{"n_layer": 12, "vocab_size": 1024, "norm_place": "pre", "positions": "rope", "attn_scale": 0.125, "bias": "none", "init_std_qkv": 0.0232, "optimizer": "soap_variant", "beta1": 0.95, "beta2": 0.99, "lr_head": 0.0134, "grad_clip": 1.0, "warmup_steps": 200, "decay_shape": "linear", "train_tokens": 589900000}
Each number is 500 + 40 x the weight over the matrix's rms, rounded and kept within 0 to 999. Layers, rows and columns count from 0. Numbers have three digits each.

# layer 8 MLP down (transposed), 1024x256, rms 0.208, rows 914-922, columns 0-255
504447461558493431504473500552583478543545468507522467505488553407464427541485425515493437402516503432522567488561534476448486451520513521502504510466467448518552560489543535509505456464485483483438469481447491460491447503484526477491502515504532511534505446546526516487499504530427537497558495437459514551555466495493447502526498443476464482484503531559572514531503469523552516475491470509508481483501534451502543499457517466511521535508462486458531497514572560538506476484552494488414418452491482546537468533517553453474487477480532519478483444492505435467544498469487482559472484434493541503451540474505562554519567555515483506546548569486538513456544452533406551496537514539476489468525499439469470520496524467535471421529429576451431441493525453534487516527505506
557465534467468445498566448537556447534514521495486456563508414427462528468424479489425483532480497476517501472512427476508543510510516513590524535422521414469541501509502483508472547524547454564520495538474488494484511482524540532598480511417503494473463459605502529509528533517522462503624493521508442486457407492489533523567582539518479468477461491492516487476542528482547511467473455539540541557525449560460478527465562521582545576472572510466422548496484469541471522476427487476514606571475525473550430536479506517501487565525455536516471493528487487516484489587465612489553441461415435491532537504500524459509496438514457567463488537445528427491455520535447487518519458602494443536474481529533513486517600471438515483440455435446488538463532438467612498460549517
486421522533538495514491540520463544489537480519550536462460528469415486447517555502556545531509509569525451531467503525530481467542533521443495492555563577549504478530454500532532537571437514506439504487536476546455414472494448549579524467524439543541481530447537453553501526542396557435488478424476480507489486456472461539493474530572521607522484508417529560456453465567467468503504540572527494507459457521524471520504493523523531467451446497600471484531491483498531423509515540472469467498502515505472552484504579480478524493456501535502550502506469452496527520510475450522581511498469586495536487508552445524505438520463584449505492461518444463488560541482524460531549482490489556481528474506474490469517504554500492525471455548505568473519475491476484502574496492
590490471557497520527471502512496552551492462507475487436426443488455557510502459426507473470416477487501429433560447507461491503522504482565449515554487539467478431558490429535531481490487501578545495493571465542457521515466510477438499418532474418457494589559533527464478457468449579481551464433459520529534519435551495488517484472518548500551491538523514536458502525536495502523511575499457433489495413464535485488480518505527442465463507491503517509486476536515500481469439572441561487490520534530601512460561491503503522462470477526461505509545455528443478525537474534469516511537477529465486451503487428427501531486504487490508437504471484496437555496563433513549545396448452519467433492502518525481623560516474515506530476404532553467467505457531516537460419515
467458499499528498456507524539441452502490531482535469564407459527475471519539475471498479513525482512514510509461507547500463516522479498510529548474499470525495512534489492509479493553471508539479480478523521463496475521482458483524494535515500441496408572479506520512461448516513476532462485541510474482488497461415493434480574515474502518476464512471461444473554511509523539515495510538508458585566591429498512495498512515470530490513517459496570432528454471555517527452531539477605437585527450483461428466522491432467481489493525527521461516556498521505482490497416522501423494519493444497470466440486472514528487484553442526482526414490611449537532506476507496471496541456493488490428527499570595539491531467420524508507537496484520537494501477519490527428422509
530502493537482484510484472515520499501482492500452488548462541563530517445431479599568457512451528509498550508522496464517510488475486529537485476516496489451441556597577507560541493491471570514452432530565544432532467511494484505550509553469581559543486488466523526514545551510466520454492460499524536494467455513489520548489449473475516551505471465448536566472435475467555453517569456475483457500461468471578481491466485540497526499569588514518453461517502519538537451492597528542480518512490568480466578525487544498538536546490537484511423517552470492477484523468520462471467476557566492555522565427497504535489458466404433469411454487526484555455534489468541534522464466546451500485496463558545446519571425420491480484528525487491505505445469486519448526465484429
596562553503563472455516450531462421548508464514513524503446459493493416468504540443499485504514496506438506529541529448489519534547478503425491509484560514493539495513551459489472480415504444473545475456464500483446572485480422535524508446533557543422494437489488532541505516482556532414475514506490418484561506445504431451513534523430543536494480536496466553505445525516485505490507486473484495572456499411502441396556480519501548521464521506445506495546466536523446558504533465442491530491474520450486496439459432550499429482501489472703461591486525504504439494529534467503441493549467453475523443473517487477466493505559527507501568515452475501495539484509457593462506424513484406534480481483443491557512536569485558508442544487459560503576525476479538554456473466
551512541414455488500534522487501488489513493485484512469515479489475498474500461541523488492479482512422550570542546521477547505508545559462514489505499501510475506551529481483575450484505489525527517555467535515491474497470553458472490487534446508510439482466500563497524550500509514533485493473539516497507470521500508497545501475547475474521499474464513500524516514524491491536514484585502486526493491463459490473500532488467474465502491567548477593498497451479511454495558484542514509478453507525512486473490564556555493498456489498498437450543514460528526575440512502486493537521515475517475499464492467592527548493484482466433576528504497512486512488542480505464517542511470494524525465531530452504431521518508570511517518578419534428522372500468558509508474505
537540460497456512480529483483443426542486507471516488491541501535507526514492542542447503450507484498557534493460452485489481543469507439550471589475414444456490549453476484520501527530498488466530437534532499456560485485428543482434527514504522499552483516501472540460506474468533480479511496576525467567484473543558513569484563516478459511527483477457526481537515527426495534531516528514468527434472558537523430482441507509497506547545491550504486524501489479510438496462499513558481520535459511435467502512489544527509422481545481496575522587505546534478429488511490490481545489460504534402437545555562488451511532469534521446579483540516490441516510544473538571497508518457504471496506524500484454472523508428521516519491434518512461424470457452503535473488490582
# layer 8 MLP gate, 1024x256, rms 0.211, rows 915-923, columns 0-255
427547477541490450537575461489547519431507428514516532519525468464455502529556543498515496571513542465540544578481498517523547463447514467506434522554555534484525478542477510462484483455451460545519605448503555534537460537455539465527543483493481457522495516471496509440530516523464498540482515503490544505496587532547479488494477516501563523504483442397529589475444463527548490488574458458460504465475535500545486507483453480526577476524451513461534455435531512550454536499544570363561510515556450521467530489482497514556461538500509435521578581432468588457501447516464520473461497516564459403422492531489489539486504533547490526419427553468553530534564551385526440482497481487486484553545493531557502527583522521426477477528583524524516502545509499521453429510504440
448546566576454413467474515478485488454478599443535549559458507467444496492482524506475544538481493497444547451486515501459451498526530536459504497477525493528467537537497491487512559547540591435552463464509438523510466533488463512521557528461485484454540499445523550563504494436492439506510493529537541510516505469479501496547489522586552546519578482541441482478512463568478523499560503531510482542525498441494389499514502507507485510555545476476576513477539508539500512488501440461499527452490506523518511462524522461473487492425478527459501467558477485521521443459558488506503535579456567456461488471442501609512500470538518500508512524454496499456531556510472462563468456478478535459505451480488529530536526534501535583460528523569570469523520451504491480549460457
512470496436403526516444480484451564511522481475469555463497456469538512492559458474465479554492512534500497480543507490570567476537531496485484502529569444512521505501489403498507491540456519556505485480548508477451472524501477554486538442488534483433476513544465513506453459403487446466466556557485576479552437542524481451477487490468489497497498477584470526472496449540446491467590533492472470505575452567498507442461544523556447560532464478511521537525513525485494497546558523561477523514470506494542522517571559468547571542537497507516498465441516490623442511553405483435507493545530493501460450495499485450420459464572510489509475538496545510485502512524543527525524614513463551436487561488465533404636588490528508524471480537525586520460491436471471495471447553
525487454494509539481540530520589452458568473474507506498468487466479473504531546511453499543503494511511516448497489555486477473496410568495443479540571469534450499532472488459516437500530501435480562456491534495515481524500444463571401514544577459439537538499521434515470533467517480493478524481439469467430533517488559399477463523478479470520548503512507521523506518515473501498507527535539477467503425481448514508446433449496458444534478466523413525565475522482479483485480439539432398439480532525527536565439522434473530529457552482526493453491518530492432521510525503578559515559497493467560517517429418524518441600498537523556521509536555468478463477446476481563474508490486553513476492443458494470484503517493521535475516505442479569518525492523518562455560519
492440560548538530531529516558584490499549430459490487496502492420495479495514498559524491588524485383514473500512484460467594530515505478448477480570499479468534428522578486502431453525567548358452493458427536517557482526476448458548482428494548507479504537545507456416540466575491537493531505535458440497526448528522479532441569518554484509537456541503500471515473486505483467515490551577424434494515499472571472493538513456577509485578543456536403511505429461499484590419410481482463468438484520497548506476410507462458575503508565547406447480575512529578434441468527453494448471438439510529483491400498424512418555466542537440499507488486554442519511475469513453486459470507492503500562613421528417483477482524485562526558544484431528484544503481489529456521515488
421555505526513434430512483454464428498503451509469535455548583496517484535471512555501476486471527493443459488477461504531502527568505438520435513548487528550500485565477490576521570551430508485542501574479527481494518475529554440498470524460461543547552457546431524491488490507442561422490570490519536509506440435510486572577456550543463473489509480534543434538552527537478481522441509488441432438554412498489490491520537540474441493479555466497525511543582453557482519474431503398493514396466536517487613485524485557485532504449501576499466466548584497556470473405496476452439489476522522517505440455498523447540523465463576502506501460502527495517471461545490477465533531486537405544515452536485546438536466448487501531568432440465501416558478561516452439370517492
486509491511470511511482542566525519564423505455522418506622495501592446511484470476470494430437555503466472587486474484489519507461533457516509497527492535515489452494530493530508383495485513517483463499507475508491554446437506471470564481492460560476520484551492533501512534595460514537492515540502444535476494467511499494528470463517516489510490521550531525506503506505552494491441469550441454438478503474482525524402566518512508527508480536488531440477474496472545531488537485451538493479523517507459539439498534507546509524524490480533456500454506468571513517523524431505459515504426507491540526429540499570577496496505537478510525485504488510547514491498561491482521494440424458467503486509491457510499486493471495518503493547480531516475502520536518498512496500
512596569434512558455481429510534509536534402534496497458519580536463475529524492554508510515560486481510503484514518470449550522513473521496515517491473475496516509554562521527472518512560524553527531459539486491504464487435489577482518543487498447507532481525550502517483467506529482481534574567587509459488414486496528510499551511497490464519469499473464549452526476464508496550460571533478519479549493557424503517546483487594534448547433474515472521481608421484468550489463475519477493514498528489558476549420545528475402485490506511504485578472471622525475488514507454528570458483438524487620545482507436497476529485495504445551444522407556432535527543463414472456486528489426554513538460516452573622492497601537549508517498534519538472422509547536486511516520465
525481499451541518491485532449506522458526573517538498459488428514383465472513535516465492487523520501528481468486478494523491550464513549545554468477463562454486495525504506523422473528476511546454537477521530482461560497453495567512468522547546510476544525511495431497574566493527488538425524459492469534551522532537482487556488432541531521533496495540499537611552428467578471452554519532463470495520534553518506505488544538438485479478510501461423580479496513527484462480531510491488553529480477448466510510458545514471536496509517507468428533509508502511451460452480505487565509491471522518492565517520423403556511451521483483422560499489458548511504509496526484520541533468511532512570475549465502518498504482542545487512495463527453511593480477565488535466460463
# layer 8 MLP up, 1024x256, rms 0.219, rows 915-922, columns 0-255
567552484557500513427506478441505454518444629548481400575569492496483549475506439507515523461506498457495524462477565529441491528469560567508477467499510494467488513539510497560475477581462479537459557447485514525508528534499464500496458457502560553469478408430483517531536497504489478450637461485513483470480505535537513531593486534468482463446537467585478525498506544564510435483428495552565535522591495486504504459474485488529547514529584500543438465534539587446536551488505519527517455566548502439510467495503480487381473467502463484473446445508471467498510456519584613528497478513433492478493486460527504545452537428536545446481591538502531513469447437594474477540524528523441469470538473500472560537508474485495477531507476452470569561542508490441566489406536566
486531548482570491515552524454501564535543483415508543479555557520532559516468515603518539512487556506432489555565499466515485492457497543478475518519535548509478487487512494546448445523481473488570534462525539486555498535466480489492501515466521468531548452417510512512516509477495495487502487505467479537460500560459528491478442539522519563529449460482467480494502462409503514494580464480503473498529439429544482507459515574472524500527562483570608514518497500505414473501464473386499581542530522492494447451455509457538448510436477476472523431494468433546490563530529482417543518554468430536530489517484572522560544513499547566494541523405546501523515434544500488540494463501474462475588555523428549499474476498483525579561550513420473445547534533518520466511481505
490514594579492496525451555504492490565492487532484456494517507561509501488445522491521526451406469438475448513505528492479460555519506495477526450543445515497458466508531521569521484574415496481436550533489521476444518487549482470528460493540479518492540491470461487548546440573495482505526516571491489515554504531503532536523482580459574514481514503404521454478524509538447501460514511496542464483541490511530493558555500498483482562406520540428480552544524575491545455459553532519505466502459462502492481436534578500461476440506504474436490546429524496474495559546546494546423577517532495494551518430483517478564516480404474505495483497568560505595585540531526594514470467510496480568516481563441562548534546488475538526432580473452460515496529555490513423514504519
472566520572510463503574416512526517453464538519464535473523550486533534547543470471536471498532460537460452483492550472518468475433518514453479502517547469462515494456586519487476476437506530455549454605495550515524566545540560480454508440510511533536511504530415503517513453525519480514485455387551496475552484482485419459485422542508439517481533526464520536487525507537583500527533464449486430554517521565536469508470526515443471526517552542519565571517452527480531536455445451472481571472539515505541553518473481442515489498544473539477458522521553534513518525453586460503457471521566459545459497478516510457466537439546478521510532417521534549516527518467481484555501502489532563566540508532449494489439521475465506532486483519452579505496543458526526397524499447
488580482493454563542456488494576502463549541435512460492524563509536510514450572533448501601458520475514474482403524490445548493448521539478488523492440480482459496563537583506495489447461443566504570476496497455521465506518517457525504529485554511549479568537521407510487595555439588530488519520485471507453537499486482488596577479512576568492506497378541550491522459567495506515461546539457479495565459445453550498424507539509504447470560434490486553552448524489430460602420499531461449485503552471500504537461522469523491472524457551436517477486539491531522486517453571481475422519558489455538467422534457473490567526568459442533504495489553582481482504505534556494448491549586537463545474545516483498487450476503488480538536474518570508480580427534472468414523481
503505503534454453448522421555479484454495450490463478466497480530482469499556527470474498484557541480512437513475476442434562514571431459451551449538475541426524515506529612470502520467455545477505481473520497470490450439434513457501458486552550501500486505492556456574541562473476568569503466565550569558556515500478501496498512535482570477509506539480536592506439472460432469543557472448477510646514519541542445490441477544503527588474512526487516490450432639485458523424505558451439508532604588541476452450441555508479533520496497453484539547491494442541508526543493475543453562561466489470472540538447458554507499536525532543517442546487511457521479452478543433505519447574451555510513465543500432486496480465427508516520534493546461543556493562483495471500443479
561577513498510491493434512505593490480441515502468490504557500514554500512469514453464515516509543438515483481479521509434460513605460425513470561524478539529513512542515487523460490474515547478499495481529556535496505543534460433540476516439505540579483500486494527491552467512454453517504482507594529538470480507534456486483515468492508457508506494476529545566466521547455516454442489463509496494484485504467482388581483500513480527448479565528468497476514543430517429469489503450497481459531480524449538532502477493488510521558491575455488545461512483501492455442482506471497473534470528470464488480484543502504511499522510528567449493515543506489485482518551526463505462515460518443495542469429540533497505504434403528467489481560469491459490498428552573508478500
545449553453558537562494451566438550520497476462489509528502435486498434516495456520529548458464420512489506543418499503425468523564484459523477470491494496541592526543409489445555498477531485482442481531508510479446542532453537476509526485480402550522520454444445453509504508436481513509493507490512509582467436555493517495500542558524486491479537410419489472532432462448523500508474484472502478485592524502542536512525525516439462518560554519542525454512522482490488488540541463498519487503422434512486521416496390528569512521510496470507500526423562465513518491488454428498451518453518421473445483478549547615536511492451469499461470492478555467555435475512486434491537468470470498491491507461512540513519543481531473601474519514459477431496562475509452465567490539